Weights of a small GPT-style language model, trained from scratch on English Wikipedia.
Size: 12 layers, 2 heads of 128, MLP 768 tanh GELU, vocabulary 1820, 8.49M parameters.
Architecture: learned positions, tied embeddings.
Training: a variant of Muon for these matrices, 270M tokens, 4113 steps.
Each number is 128 + 32 x the weight over the matrix's rms, rounded and kept within 0 to 255. Layers, rows and columns count from 0. Numbers have three digits each.

# up: layer 2 MLP up, 768x256, rms 0.0707, rows 377-476, columns 128-191
# down: layer 2 MLP down (transposed), 768x256, rms 0.0731, rows 377-476, columns 128-191
up377:140095120123078115131104123138171136130101125091124092118166221161102112159114125187142104098140146151211132104171161101143052107137154109171172128069102179118154145188149162125097107135124173
down377:111131145137106130178162132128122105176119122075114098092099098129152104127066168098087162105105079057146117110084129088106134122113153098101080130080152072140134153109096120137171120132099148
up378:164141083135156123150099168199115120175142101089123134142113129154132155164131109149074136133146114127057181118122162145116145098119077125149129133135169152108134142124134123127160164132153054
down378:156127127067134116150141132150143139134099158104137133106104159108124121186066105175082142056123111123130138178180159135086169134112109182136123151126089143127124145105140143101088209116120118
up379:144201097182110067161082130152033107124187117104135128078081163065116136109127156222071080146121145206088173089065167184130108105119091106098153130095150153114159100185100112164124212156121101
down379:115175130136132152124195169117137091114149112149107123126158124184088091183155118075145099097063153111097143152148149147123161138147118145166158076185055096116106108143132151081143097071163175
up380:108088152137126161075097183154115103113058145059058091189098191157138177122126169067160137167108171127126143096114101146167197074120180170129096146132076168061093161156140162126247135133120130
down380:147192120105139133130144078127119143106154146113061095096039095144120113135124076146130168144146138147143135126140163093100099111092123141115127158143100146103094152126150136110165139046155082
up381:137128124146144099173172128134066096129106174107116152110127160090201125138145083124110120171165097118184169181124195184198109161171111108157163088118165134157126185161114107078110178164122124
down381:123104089174097164075153136145126137131132134099103082153109186153084117116121117215091140192095125153114076076122151105133154122133149158107134159145112186077114067154064087136151172090141100
up382:066099164081152098139098093142155132059130142087146166145141140094101177114116118112088155155110099101154151117146150093202113067122120115167209097118105171132131131203145135091109090163077115
down382:160188134188149122160145038116155073155106084111093148085101109143116153117127148171138104102141106139182136078179166161134142126130129201047139150143149070117179177104109147154141123094146125
up383:136178143090149135112156138097105104133125134150126096115141132177123054111161099119103153055134121110153163133109091152120104177100157089115161098154111133093148163113115114128171205087109133
down383:129112153110109122145109159095117143050092130126125204125161140109075173192037183103125095114099124139133134096176157139131142156137110148137108128160162119141136140124174119161082138085169154
up384:142149097153136136146115093113092140135078125150117167144135109153101068147128103121102141079142129158077177098158125099138112123113123112080152108182156115160120074150131120119114159095176122
down384:138123151140155167082155115092124111110146121134157129176114101108200110119133125139110165106131141137140114114127162095121082153128067147142185107128110138118154103110117148124136099095098079
up385:113114124167132115139078162116140134167138077140142096207141131133104102146131095085074120142099098100093139151119102116105147099148111178080117120098123103108090110084170151128174140110091122
down385:098137185150113152124120076146136139129163142023143192155101113172124108138186106152082094076130177174123162108099226116158113114137069084144165115089115156158081108097150133113102111081107120
up386:103137085140126087126175140132152139113133114089081180160144140118118119070152160111078082106152124117167130100127142065126102145164142070112119159122086179154079142132069136110104139109154179
down386:143145120101123119158125187142138202106151079104123115092154145111163142111141085139098142158061143093108170133077148208142108127082153171101151123132208133156165112112120132128094131092077159
up387:124147119146164143115152128136193145131141142153093152090175165203152150121129110141124153062078091164078164090120121131110124087179131135119152160133072148137073092105149175093069095147102159
down387:119084074115127049119119133156099096150139164153081168117107064100160156106109179035076105109126181152120050152131152071120124072135043119182135099155171119136101106183098148120145142093166087
up388:160131085101217108124128112178133130145112115066114117109118142140087154167081132154148155218073187116150147155071099118136129103092157174184139082120129156095177126149133141101160133077126169
down388:133205112083130137106094089125127103114131124202106071206113178115157084122141112057109132065123083137125122127143117104124097142111145134123122146164092082164067134117140127138080113107178146
up389:144130125155134141142095162111110112152163138125171126114129118151167157089125201165217122098140092056151128138122107136192110149119116081116146119143138161168151113162106142107155160178113118
down389:119136146142090112125098124169165152112163148131162143097116101082128143164105127117196107197113137095121072144095142099159137202172077153113148093106136142115156172134101098083183120110122128
up390:140119141170072115099191076134181119147167111117096189198132118085137111146110111142129106149097106133167046050141097124071196131186163087090117173116151094140121075152205073115134114111167161
down390:105152111110164113129110181125069070072130128169160147115173166170075101148107173118115097116132141098183156137107103196131106080151095188153067147200082128151180132178072151128129154163103109
up391:145088061169088138119092159167124150132179115178128136103157165113154165136125161126112126129133166062084114168144136136118097126116172134129051175149122141116091109079120131106095174144122103
down391:182068066170061110136163151150135200154147093114139077164114137147151109138162119121041113167168114126091130127078096141074072114066167138124067174187092156136080118065146086099138160137117118
up392:129175126135109138097151144185141121139140126188153124142129109119112115113137146144108134100145164196144115136180070152116096016146101120136101128116121180109139124137112132142166153097102160
down392:110147105183164139124138134131086150125116110163119107151185158153174138138149112116099121130139192130094102095170075152094152089105175118145137120087134166130132115104103124108165092172130089
up393:134130077173174193111146134156116101142078134168132117185098173120097101130101192128165119089152080160141126126127162165112127164167213165073117116110067101132143119126122119115130085188110128
down393:151075158118159069130192192079168163120145105125084112220150147104155154077124102152138110177160136122152142136106143158158147089059129121136145144173151144138086083152103098131170192120124127
up394:129119149090099136164123111123115132096116076131181138111147117128147091204129080152190126111150167165136092099165138125139080097097084172179097116121167119151141069132135153127106129130099133
down394:121072123118142115079136153114094121116165154149108119088164109139114118110147143111128083127127159104147123155127148156135134116135142076048153139158136164122132153145117098131103168122106096
up395:115079147086073129091130148164064131051138085114191141141129165135102132142118118144135148179179139141080149158145131099105118151128124163141117178183109153117166144130144128123147129131155160
down395:098114149069066145153177129154091164137150115141145173113091182149097134123111101129131178148188155118116167146114095054112127104209112101094206163164148111099137167107112135136096125161174156
up396:130133191138151140086157140138164138111139160111134181120064133132095146106218148173134159161114149083118121132137083152139133140099136103110152169096149149103131148141175136054093106075149113
down396:148142137143099092066130124153110158088106138074106125121177135173183119115168101099175123149121080183112082131164079135147103137156132131098160096148101178119103076141114084128158131146104119
up397:119123098123159153167092047120153143160080108086098175154146180122116140139109135121107171145104134119147144178143131135113123123145216139121116139152158087107161061159129141114110085064153130
down397:125180121174164206119116169147174139142103116134123163145128133118063144158174159109124141150129156143132095202155129126135070112121147136157188121124092192104115144142120142115128063143119091
up398:121059112140153094128210173138147140152125094149090149083106093094113161130120140147085117155123093086140101144207127160112111180095104153136176086128112212146141198170105143099115140133192158
down398:175131137105135077182146161092100092158130123095079135157066117107149103135109097093125123119050122161101125149183165139167100142109068092110132117138164133128142159134147085116144131155110089
up399:185150163053100102136169101172105129107133140180124106098120089136105145106127137136127153141091095115151143100172103111110119132080154159081115125142175092124112117181139043095102123150146136
down399:066094141092088092141084092147113137117141160060095091195129098144178132113138101139141094095118114162089155155113140198117132167178082139135161098177118144120080157112151092095170140145084141
up400:156097111139161143128146160195193142147142120160099129107143117116140091158130191171105137127174114128147199165194110143118103048124118124109195134124095129133132105172088102135110152106177065
down400:140161064144099128110121141116181059132114110242140107120117141089103104092106165210078134131148103066111137110029139101145072117137139150115152109181108046148112120114120131143202150106163070
up401:105128173164072134117102130115213130137086073142099117158159142129105138101085140154166083200141162113110107124115127069115152141082119138142134101180075149122173169165110129160138120166159124
down401:159127154131154137111125108060084142144185172159150144148096142154119108119093150201095106069069140133200105110119101121059117104100133072170134163117163101109113082155101115125102191124123124
up402:131149128152128105126093141148120095126146133149118168149171165167110133138176150205122139106086145164148107167121127077114155165121177125141136141192114095144152176090094096146135171124094111
down402:090093093130186099066170130103107151171164133107098165193128102196122138129180065120137124096148140118109159158127140147173145041116140148107096136170068102147155098109158117118136106142114121
up403:115089128162137157071161134093109123108155124131093100049139150177159138090157120099062130103124168112068144075102065116154146092078117105151159151201044111099172107165170176095128080115103118
down403:134128108027137111154163082116108142135199135142159142185199121108168136152130131142139114167088097172110118147142151101128138076151157133099094114150091146165115106094173144133130071110089147
up404:109138149131138091193056135118116147120139052138167133155169150135126101080123152146132031170104112151134146081102098139126147094104114136092151082107151146131170108122127180094061172137078113
down404:102177153092171137109107161125134163064114157113170100148147130177122072123207107108150075115092106122085149164119119127125132080118113190125139124094142128178170140144129124087114149113130100
up405:105095117116120137116168151154123117132150202158113157132173202112092168092141163108169146125084124135103131123141119119150124102149184159123067107162129117115160104161188120119120122074148158
down405:097161104103082106112101151109195117118115151092130035136140197148095142095172095108124139163134158091139107152131106123171086074152117120145129113123150100129140167131173039160116222074118126
up406:167168119151144161172089070114098099073110165093110085116067184145132124097135127093128168095174084149065166165112124118083049122089142106110152135135139151080171113140148104147152104130124131
down406:168133089171113135087079143148151117091122169143134091153111183104159127143185170147044099125103113142120076089156135098142147135132133107146128143165108173117134113166175101102111114175132117
up407:119136191135142124112082186149071126177131133140107181059148188126140083118142131155117184194140134166126189080124099138104168085072121147160135098163111147143107149112100150124147149130155088
down407:134140111139173124125088139118118092150116111112097171150145126139077092130145087130093135139096094162149145140121106122162194156071138173105068152128143127171055107141166105168128127113167151
up408:150135121125139159144205116163083079127166169147151130106145160139128102068192137099111171161182165185167146117160155120065123094099087113120093147132154146161105099112143107091123138132137084
down408:154151149150082111141181095102121100141117147104191182129130069167145147061125197085145170151152206138156137155108151144102139144080123104101130133127114161110092097141122108115066182098167106
up409:172117172112137199046122117071078102194176127152132165149071086115130129101114082126197101114109131070163137129111203169133143109095122156131128195100089085114164145073093097127122122039099112
down409:093162128122133098131091113098180146150063140095142087126122149152091153126152148161098146144087076169134088103140048128121113168129157148104179136146179135125074108182157127111105149222146118
up410:158140133108139131113101134109160161152153142162137102171148152124124100119144176087088156075113155080212135111085168118088137094068103156158123101160064122098099113130136190165143103127150182
down410:114149100182104085173151146089107128157105111127135175152137130112131153148131093124141153152157083165105123122147108158160119120195155115116124137102176156157126141083157087073090136145091107
up411:123108127155152086182099133131119099118089217074164154141125126140135151111082116125112122174120123145142127106147163155144139114111122088151144176149153208116144095096148133146019150157101140
down411:132155192106107134064092130102149111104099094080158131103117156119087054122119167137195116132132094123106120198101179138076094146118138125107126151169087127135143155093101136188106059116125134
up412:158142111140130144194147070185112153198084171118140140116058182119076137108122123138084080175107113113146147164128103132090129133127188117110111146113106174152143142124123107118125051103178088
down412:081146160154070106115147156075113095084147069130137140172118104101126070131137074169149127132126137129140137102166145085190136130177077127136156163154120147111166085115091168097130154110101154
up413:130106206112084094143080110119173105074143084115134062109180104134159149135095140168093139179099121046097087123090167179134156170124169124110156138104153170104144086070194142122122117084104161
down413:105169148141154068077129149121129095105090167139167081141090097171173091109171113128136156090135130166161069115123067143141089133114090086115086096097090084093138131117164149053133159199178168
up414:172141168155183139110117051052131135181139096095081109123117162167139080112101050106140155163125037152111151191117098138117163147127137137130214095154099138150102114125150062154118134155127050
down414:096133107155152064101134209114132139155212102121140205157129137104101120129147105113151085124171147171121176135126111127125125121105061113187147140104058103145046138117084144140105157094123125
up415:112045175184143152142176180155132116149123121205130084054047132206135162130168093141086104131127090097150124109161093137184073111133080094176146085173193167111150110168064124107111166120210143
down415:165216124099121122109076144145122104114111125098116198134214163067129077105150087101117120098117150176069128102145154173158113121132128141116121136120086090088081159137204141131149140094147139
up416:116135130111155139126194109150127063091173110145153191155081180151132153120152181122104186125151129126110121057079071159169123118161204049089117140143084152124184151162157168162138137092108132
down416:118094103112112090169165137146111141157193189164084182087107130117146119127094150125170140119071074067113208167107182155032166124120153137122164129112112152133153090131132137132136135062072098
up417:176093115155078166129098055133121157106161103161139122074150144156163073168175136109161125088138099146108155100102113112075166141132155104116180123123094123174120085149136131095193164133124127
down417:110199136156134161135129113083126186097143104140125145112097137105125126146106104120136148134121172112078099151129050124163177125094130129104137097162140129089109118204124106188124097159113088
up418:105117131110129117119100103127142096178163130144158134174103133133130132144172135132212097173074143112155133129079136160127092102063105140142146140074142142108088161119139093099160137129143106
down418:159114146123076135116138094151181153076089108167103111168099110107090180166114140173137074102137101127109097126122078098093172164142082150155124149171106158128191173152165154121115102106122084
up419:139160116123204117162112137138088129125186123143087129098168150159097136106093102137120168092107109072130184139168156185133096130113122158194099125147148129079114111165133138154110165141114112
down419:118092180169062104110156160117146088150065121099081144182116120166148105132143136150155139125119105157058088112146119107157141160138128108108151136148132092140094124119122093109135135176107162
up420:141096097073138109129105150139123107163143098137123167159096190122163127157094152165138147109123164137134133099129167177131092062125142105073095120105108111132175103151120144123109126112099094
down420:104106096134087110113094125080138184101129131112079102115146109123144165143093115121114131104131136154145091176110107103187134144139147148099094125139161165152122159116132143144126163180122122
up421:149094119136107103116056089146116108124099072181089097154127150092139173065154114118127089115218127192101185139123113120113145117134174127094169196186124112107117141080142126172135115146067103
down421:088199134151031102084113116184133125122136145132181137124150137130135136175044102109123141147172131150134130147110123055122207118051088124163141165148148138078140151158118084158098130119125121
up422:154115156112141138131120094164107174156177088145109132080049155184138103128103133197143156119117133092164152132148116160159105189134088175157108129133172177129111157137152149129116143093125132
down422:175184126089144168148119152051123075095080129106130088119134132131106106166151096081124096096113102181085138083112144072151110055121169111151111119116095068148134146151110124153145073171134127
up423:137113051124082137179148150155137135140128136164145113112113141101093128076064110157111108171128186099171174136160058097138088152107173134185061103112136133122150079151120160145089181094114088
down423:152136139133107142149115144079165108129108146117077065164133191050104140123113108157109133140040096128165176105123073130089078100132111102116008121160151157116106088119122216126135145027122085
up424:149204069063148095122125131135156095169129185158152190109128170127133101099144101136137134207141202146119131149130150161125127107126142136098048122141118115124142165080123143088115166160072098
down424:115137122155140106149199067128146117098038109179058163118115152109122125150147078187095154148092135125117137111126151130149105113122117103082115156145170097103140136124171131209147116144140104
up425:121100124109139120147127099168130124170131107091177171099085184126105123155126106145125075144152111136143154126067119123127137171108140092151132058163142119129102140093052112102132144161135073
down425:140172121108143119127150133141132074080093150134161126111129170101102095141049098153102176133104097103151132140134168090122149164064121098113150141148150149057147072096137136160064125129139152
up426:124057123149116136175120111190126143053140168163119135111109154124117125106109153024127123116126134190122139102175076106175157089163164161124172128094118167115148116172157105129095117111123164
down426:134111099158136155058138132131166134224160116119156129091171111129162109091134102179151127067122111123138123137114180148135133161110151117084123146142132114126167149128109078085125199131159146
up427:131088116146111131115133179135074179122092094080112096124106181117115128153118134145121091079151100150140119122131099140130113121160091039132114129117169118118144187184059065109110147091133112
down427:163115128114131146122106133174139098132132058117151125141126154145087157159081138119134074113130109197167141084118070121155148175164112136127121157117145137137122142171086102075171140126091145
up428:157088157134139095097182110115092114157111140136136139107102168164147101073125138114105137158120141097136148137107121153117213141113192117153101108153091129124107127111066155142127112114128079
down428:081137100120141150133096152188168126172147105102116137112146157130152168142144131112163125097130144133152095094135118176083163081140134178094174160059101121067162096093111122172100117159104131
up429:151083135164087077153115120104107123177156106176121159097169160162095149106124081135176099120138116148130143084130115135106173128146099112188166074142112152095175072133179151108142148075170157
down429:125103125089182131160145108091129081092177165098039142117156123128125141181174141148068166134094094112100131134121147096160098114097188101172095131128108105158093139146134131140116152183146095
up430:117123129128114129167183106141138035098125137093124083135135126172181148079091139147074153136063149115124148205192163158116119113121166181154111140097130119127120092130169091170108125113183170
down430:145116158139130150255209182086137168157074125123136091083106125196108094134108173137103151113090117167076085131208113080151157128135116130126131097114134156084114120145164155160135100113124158
up431:116102097107207150112170082098095129120110109137163090088162155077105105117142127166177104141131105077068075175102135166142115097104117119169091143115094123102100148145121142111107139139073119
down431:126144160145077094097107153155123150140092138151068148196154113152095144102122111075115106118134128117192157157157139141128139135135149121092143142093135118163147094082154159147122117144159130
up432:145100080073184143141170120157132092125147141086160126123095133212128143069129117105130129083102193168131179105134188098148122163036123138108117168121112161170105138094163077164093103156139119
down432:134172151163122106158077135064132170078101143142092084096172136089134127125094149136125099174117093145147095126151103137149150083159096126137137122114138125096142135149146148130135150119130134
up433:187050133113130085144127115098116142127076105168097102099128097151116149123108095079110129145120120132112166075148108099112096045139077104140100051134113132091116193135216156149160139171169168
down433:118137137095165030118158140127148094183055160108090096157150114175187171110176127123140119086097131108165133209141085113107121118140092103139083079070104106126080191105204129158084156156162121
up434:091134035138107152066141095135137138167148112124081139161157088149072136205148195153171123185082182165129194110141145167052179124152096089120142153134084136159122063160161144150112192125149105
down434:115130103152195121090114054104154106166169190146166070077216103105126185133123201156113163153114139123070160125188081137105119145191124127066113060117154153116155099210177118114129186129060113
up435:120127097160091143111107144115121133115180117152115151132181147179106146090084146145152172146137149082133143183121084111120166138122110168108113103167145147101128097136121172118200116052128118
down435:131151110151111156091142120146118173099126076103179162120146156205164085158199127129177175177053143170129172168160176082102119118167105144119148112107163134091162129145144075105144105135061183
up436:109077160182150126091125176168109174099138107102194140132116208141166157129142186160079119127167135124092130143188052094094062189117157150186149115123113148059136096152126096132152108188158142
down436:170128156161119151099108130196114181133125142131163165157144126121107138142145105151117114115137097127097153107151129200128153147112097122169152098121163090059147140165048102094101141133155131
up437:150135101174121141122149125152141148101119113160142125111130125165065139156162145115147218177139165143108142122119149144124119153109112120162140082146079172097121148074139172171099109174058159
down437:137145183182143199086089139099113129112099072165125125112208155157101105135161081150034166093140159173119113104108138076183111154087152157160135122156115121119136124154150127163126125129068156
up438:156115168146173093129138126167075108111129139146116168117144160171123075164104142176148118123134146086143140149145130096147114141131056118129117145167087041121105086174135131156121171154210115
down438:073171146176180097160083137137096132088134147107136186144167119169137027123109105109099092110152094090145137143134114142043125132139157122110131192126127072122143090114141176121158113129112119
up439:136155110099121064175164119144166161114124083132123115088156181186151115087156141143173116130191152115169170113119110155154201131179137093140099106112115114062161115094143139116165120094154129
down439:085154097188116144086087147133161147091136166180119165137091136106092149166116146195120102093092169105127116126191197088152123136117104128111090079115140168118114114118097130097112159114100159
up440:150075119123128109149138145157132137089147117139152179153157101106149123126049072082180132189135097144146174073148063097101163141117174095057108128085113071133134083159148129049152111122095120
down440:128037097094098152146169123108096101130110144061123108103127147192093100173137117199095144131109159093138134178101180073117155137167161150144087162133061128191124176090136099092086125154133102
up441:157122126111126129129101106168141160084131150120122088118095167164100077115135131112170186108145128111080138153076128160053147162079151119128177105127164155134156092111125135099135113116140070
down441:127089143055097148154185101142063136090115148195148169081118158172138154204113111123108161095064122147117072107144086113113174121066123126146153086178206093108171162113127078118133102179116171
up442:060124110133143119102115084164098197149070142154126116143168161143187130134115118187080124150127034179103095124131109092198117150112091196101137141115124159163193112109152038108107193128094128
down442:123130128112077101132143134111110126079112123171148144070124132125131139154097149089126121127074163116138125166129120120158102150076182117162120117106217182082083174127080121093069114086093157
up443:061087095118153166109181170191135174113095119135107165164111077138162091107116167125116151144080072127157163119100077114101155134105162140093100105088095158153077108171109147153071152100127095
down443:130126070123155105177177150114104107098130097061068181150099125175175186127163162076107116132125115103122154167102106100110096182149127133096108096090131150114111171125113131207179127143109072
up444:171130148110078185130175114140073155100142124118149142142129127171080109158144162188130136124144087156175097147112128067205131149120148139143128135130099153139152154112127101078102097164104135
down444:100153139140121173056099089145114122098099116146120151153084099087148157147144131135110143114149061061176126110124137147104121154161141110112094137133193105133086153146141165106147092208133080
up445:195118123130105121225165124157114180089123158165158100151095072095083193149162190135075052100134104099147126156125113167148165209142146128105142089116102097119047182132153149107093122095172152
down445:075128089196194143114167153112069125087107125126098110071120083194197093113076117104206117139123125070142135087126126127057102130101179071161105163154106179117070045141099100152091096138144173
up446:117122151167094091141152154155166156115132170100112099140172142147110140091163086123097137118088162069217126154082111170169139117134046105174186113128148208137142125119148069144037137133132194
down446:071155114119123163103144093166159138208123089176133114163126171166093119106146125111108118164163126152093138121105058071179146097133144142105164146134148172165125128130133124127138096122150138
up447:130161082074154071150127101245118143134129091111153131121067181121076128123069161135091150104110134150135184123075144177162142126153172150127128106130076167176136118148157066194068160126107155
down447:089141126080114162101113121075143089130117168093097121111188094158186115069170122132109152156160102131111071166161175080117130123092171105101061157112129144123122143191164166065132110138121132
up448:153159087178142118201152110123165050128122071092178129134171144137123148123098124135106107095180128147127162060150212104126164127137137090138092147095143134128101121137091188094051105085149142
down448:157117130111190167105183142114117158149140140108174124188092138137170077157181077123136188143146117138115070135162136065180094105097127157063118098096130099102156098105161160108095051147141136
up449:121039141184164124157174135177120064147179210159097108164124146166138100116148118119073071112085091086204163138092124204158135152102150130214166115148132154142125131150082145108094144127174127
down449:126138058101175174204096115172163167115087113119099173166191159101154125163148125133183104147125147142136163105130118148120137132185119098108101151102121108130180213125176090104128136109135179
up450:145081137185092127169097158131102135125102164111088115137064072194143141142098114142164090116140127074098071126154094120104127151077123110105157140173102133100173222098146149123131166142165139
down450:126124118136089102094104118063131141171139119110118037115142085112161141166094115169194164147102115147119149121075122099143143089135180181100113122156115167143157197118112096175122126102148138
up451:096132131098157118173088107124090114091061052133180142097146087134142138133124093158117151109137104126140176129158148133136179119120121196160128120136196058126166094189138173137144131055128142
down451:125057152199099132082135117095127138183127164122079190102128172099113141148144119117086119182097118163161062115129085123107119118128100107130096159143110122146115160165104126087179111121114081
up452:132092123125112145137103084180072180096182179146156134132128188154139140145161152087083090126118157183096135165148174118105102136060093140134118094121117120108154173116120129111096141089115094
down452:167142115094131124151111128132153145119171105183114090138063132161152118178102165042127112173089130211130138085108126105103081177136131135137125107152083144089136120123114171120106153103090155
up453:124125104106160156132182019189167142200222025147004180083103103234139086092147185129110119144173096147134122119144085172170134139122191075118119055113133168130155128132161104177109121061159070
down453:092139104179081111149099098090132104142159157097139109153132100150055183065147250102150101152095150101114147096129129125161079165153157136136144097165146153120116092153094090097130098111150134
up454:125149112095183122120113144130065103089174163104127172113078123103136142107108184120067129114108130104052171182084085127107097136112113086102113127063141073116158167132091149087133116099148158
down454:090136115110101095130090210177186087126118157119059129126147140152119152127077123101123143118100122129100176177108117151158139125146126075052121137144117147096161165129138136120107163175088090
up455:185149206156128130215106128141106139161113111124109115103128095171118097131150177101110084124136125158168178127175122134136104186062120107101165161075072165156164131150127088154044170145109077
down455:099127166082126088111162146082099137183047164082129134084132127147181074119081134114084090099091135125137174094068114156098167151155130142125091102144154094168145131090100119135129137116129182
up456:154147153169123142100080178183082160153071129097119132149071183104130111103085138134099114153126149126113094115110155136117122166097130164144148137182113103173085119154133151121144159090132128
down456:071073147121167086109109112116133036090146135047129151124157104126061151158113109125126108113090149125096172192146146126177157088161093140106145095115137158130136171153111072103079075131084115
up457:135112155114114172115164124198107148062090124123124130120139193154095112174132157151141102134092181127096079139186119149109081190125097139106167142072115126191161126143100132155135139139149106
down457:124066104100150110124080111197143114160117072119121204156119146111132141143117096119103071135184147136101160156088064139144178128170157173178162149108121149095163103117096162065168141217122125
up458:178142171150143167177145207042165089148111140165129148091102144096126048133105157130119068113113092125164100090088122164117164093147175136188098174139178107157145136065125074150136123152107168
down458:111127123107102090100135091188112160109138141080140109136137125122107187143133097161135178120150147125111129139152134145133055152114074135102143110120092141089140128167139164102095134108130104
up459:053188102164143075128110158118142126126041088113113137162165135129058101090095133124140101171099138072193096090134103148124128092118096147177152078133159106126135162141136148100156164187158167
down459:146144153144095149135076091139150089127146148101113102100116155127094201128157096096102133109065116128118131128118181073064167164108175158145140103154131189094160150133154195171104085133131146
up460:162141112133157174105165197144125134121145074048174049145117115174191138109100103161081084160124141070199166073120103170106123138128137149207165135058100108100092112147131133169107123159199101
down460:124127177069104136120107121141146171117156109182130097085120074089139078071081121186150113147055154123144157054129129144112176110126182107107136136170146165153111111069143107123144112137163121
up461:097102086046152112036133107167078130162101158144172154144170141162099069102141088135156153167086097087117106148137151107142124097112171173102116109148159135171200136129194119100156113174107137
down461:102107125194170140175089148113120123149156116131160115090148135076139164145128155069088082085124153155179129119190100131166115100171113134127117147080101183119126115110072071164159122127131148
up462:139137092137191155109171142131096114087079081112156101126120129107174126157059162116059133126133143136119130129067089152154156135130158138139129138111122112094153076131162197131150114106086123
down462:147126124118099110085183106135135163168124152154122089123140143159088084092053157168142107131119155127102148132157124132129114127088104161131154118112153134126075142084101149127094091127121151
up463:155143154128110127135176097137117125143114078141164161095072162139090111128149112128058153105123110169180085121114141097148096047124176108138118150156171089121148206100058199148195158104138130
down463:109127111141183120187150143118157154088090114073119114153126129147128132138058157142138121134131205082145150164108131114148146155156083110118146122139086104149176129085172118129127121143090130
up464:076164153132023122174139133160106084144103084121120093119121156153144114141133188164186136099117147127151149154153146140122172142150117135100162115171138141093187160147160159141121160109104136
down464:135148164141191138138229090123167147151117111173147121147174154128107088102106103111124132143075116108148133060160113166162134116121132075103097161092147109106090102148122121089092143141157083
up465:129087146159094107150109102147088141128148114140134137154135127097135118154188184126123156101097136046136087111107115159129147150146196083114136067128129078147168064144111149126131157114092152
down465:150149157129136125172094109103144155117088157159179135082119103118121145108113134101148142175149099199089146151160087084171108076166102148143153183196100039104100126119090201159121133101189085
up466:130126156084119177129160145159094111117145180166097185099105186122090145108153121183146120098163117149164094112097112097102113100135084105138102146117114088122114082155103170066178129138161070
down466:122149141204109169132114141163137088129165169137153103123113098119133135134118145111097129118119132138135135110100162060136117154139119101136151167134139125105086099133090143164147138112114061
up467:097140055161178172158162139167136131131118117162175183085138122193117111085086171134142146167148112139173118113159122192072116122089105133101103155054123099171165110146092190092187145105141137
down467:098097082159122169135135107156160122122145194207185094102139121139114125112103207066126151191105106142132106115118146137133107164115116046118100189076153078152152114157174109102182119108138071
up468:128126104159162099056123080145083138116171126105101124103077172163155139147132180168090169125098055090097144155163170110149085105149135120131100047148155080151140078198089181159136097128173098
down468:144076096135161121141144141097148152131104070126123205146136100144118142136143160120051098128166141100150108164135147141151179176205159150100098123165115094079107134146149104117110133053159086
up469:181142150134125179093111094215073192130175141121126128108132187101102131140142180170134124104111079187120171122127149190072120097041072127115132135130098115068139089161129173058125144096119106
down469:114150156133135131139145106145081152072185151150123095108139170099103083104148168142076108148122084191137075099072153164103111175120045099099114120143094112087182013078152112121148116137166140
up470:090131160160147141154146137156150166161141181080166116108108164143137148152148108160139105077188149127131157144124082165086111125121122167147084114082118136189111127116148118077146147082105105
down470:188153166092086153113087131170132094200128177096145136124089114113169206168085104155108055132158098140102086146143120124130170149116119135122089115070096122187080134096151155141119147124134103
up471:174118106157140155159111097151114151146115195103163127155145155143135124078097080051175131138073093185059103176172104178126172077149121110104131181074151132090095120168151126131143092087101058
down471:160105134123136164172110142080130097134133100091125074117157141162175091107092094091144137188093125127123134180081122118072122138145074103095123119109107115149071136181119156102218083065142075
up472:056120147142089122132130133232083138151076090103205134162128107087136161080089244111128016161152198002053206152083132178172128124145116133080144110233089145112190168162140118074136150109159146
down472:159128204107097222106114144173090182107116076126101135089099089048094127083122178048145010199184153059125183074120132173167145108114171129085161153178125166138146140103129180078086133153161121
up473:099129113139131131048119099132153095163142139100096111177144151076152196108140138161124156099072167154116105142100047139122125103183133104091138167093057150137109088123172182151104125050097161
down473:098135115084155142149080141093121075077128138127125173116106094186158139112132149151125107096148122176133081111131177040156133102174167065128116129077174125138100146104132122098071102092144171
up474:117099135075152152175134163172097144139139096196170129144131159138112116146162137211094166198125131133200110180149166174179159049135075145161140107148168171092169106143102134134123110084159150
down474:175092149107174111157111109131154174134166136075125183149095110112138155153122174192123116063174139099075104088177150071129103130142074130161091144130128123196105094137167164115116056172097129
up475:134157109119096142183128113123075128123130179107169097119160182084089102161134120146112070111169095101162152130112033111134113156154124145087083103120083117131113157109142156115136176139143212
down475:140192074117116112122075075146142180193108110115133128182140073101131136162145098157128157119101113150136214132117122079103096102198136157066086139122108133150090201123107114150111104127170180
up476:112127113109177192180213177101095137108089119017112113101158153161178044128127163161123113142195131123132139129122156099190123132092116110108136112121158189161147091130125151145124161154159137
down476:108178133107134104155115060117101139127099147125067111100184153119159123122112117163070108208163111090144125128147165140156097167104121095148128095152169147132168110131134093140130137137067163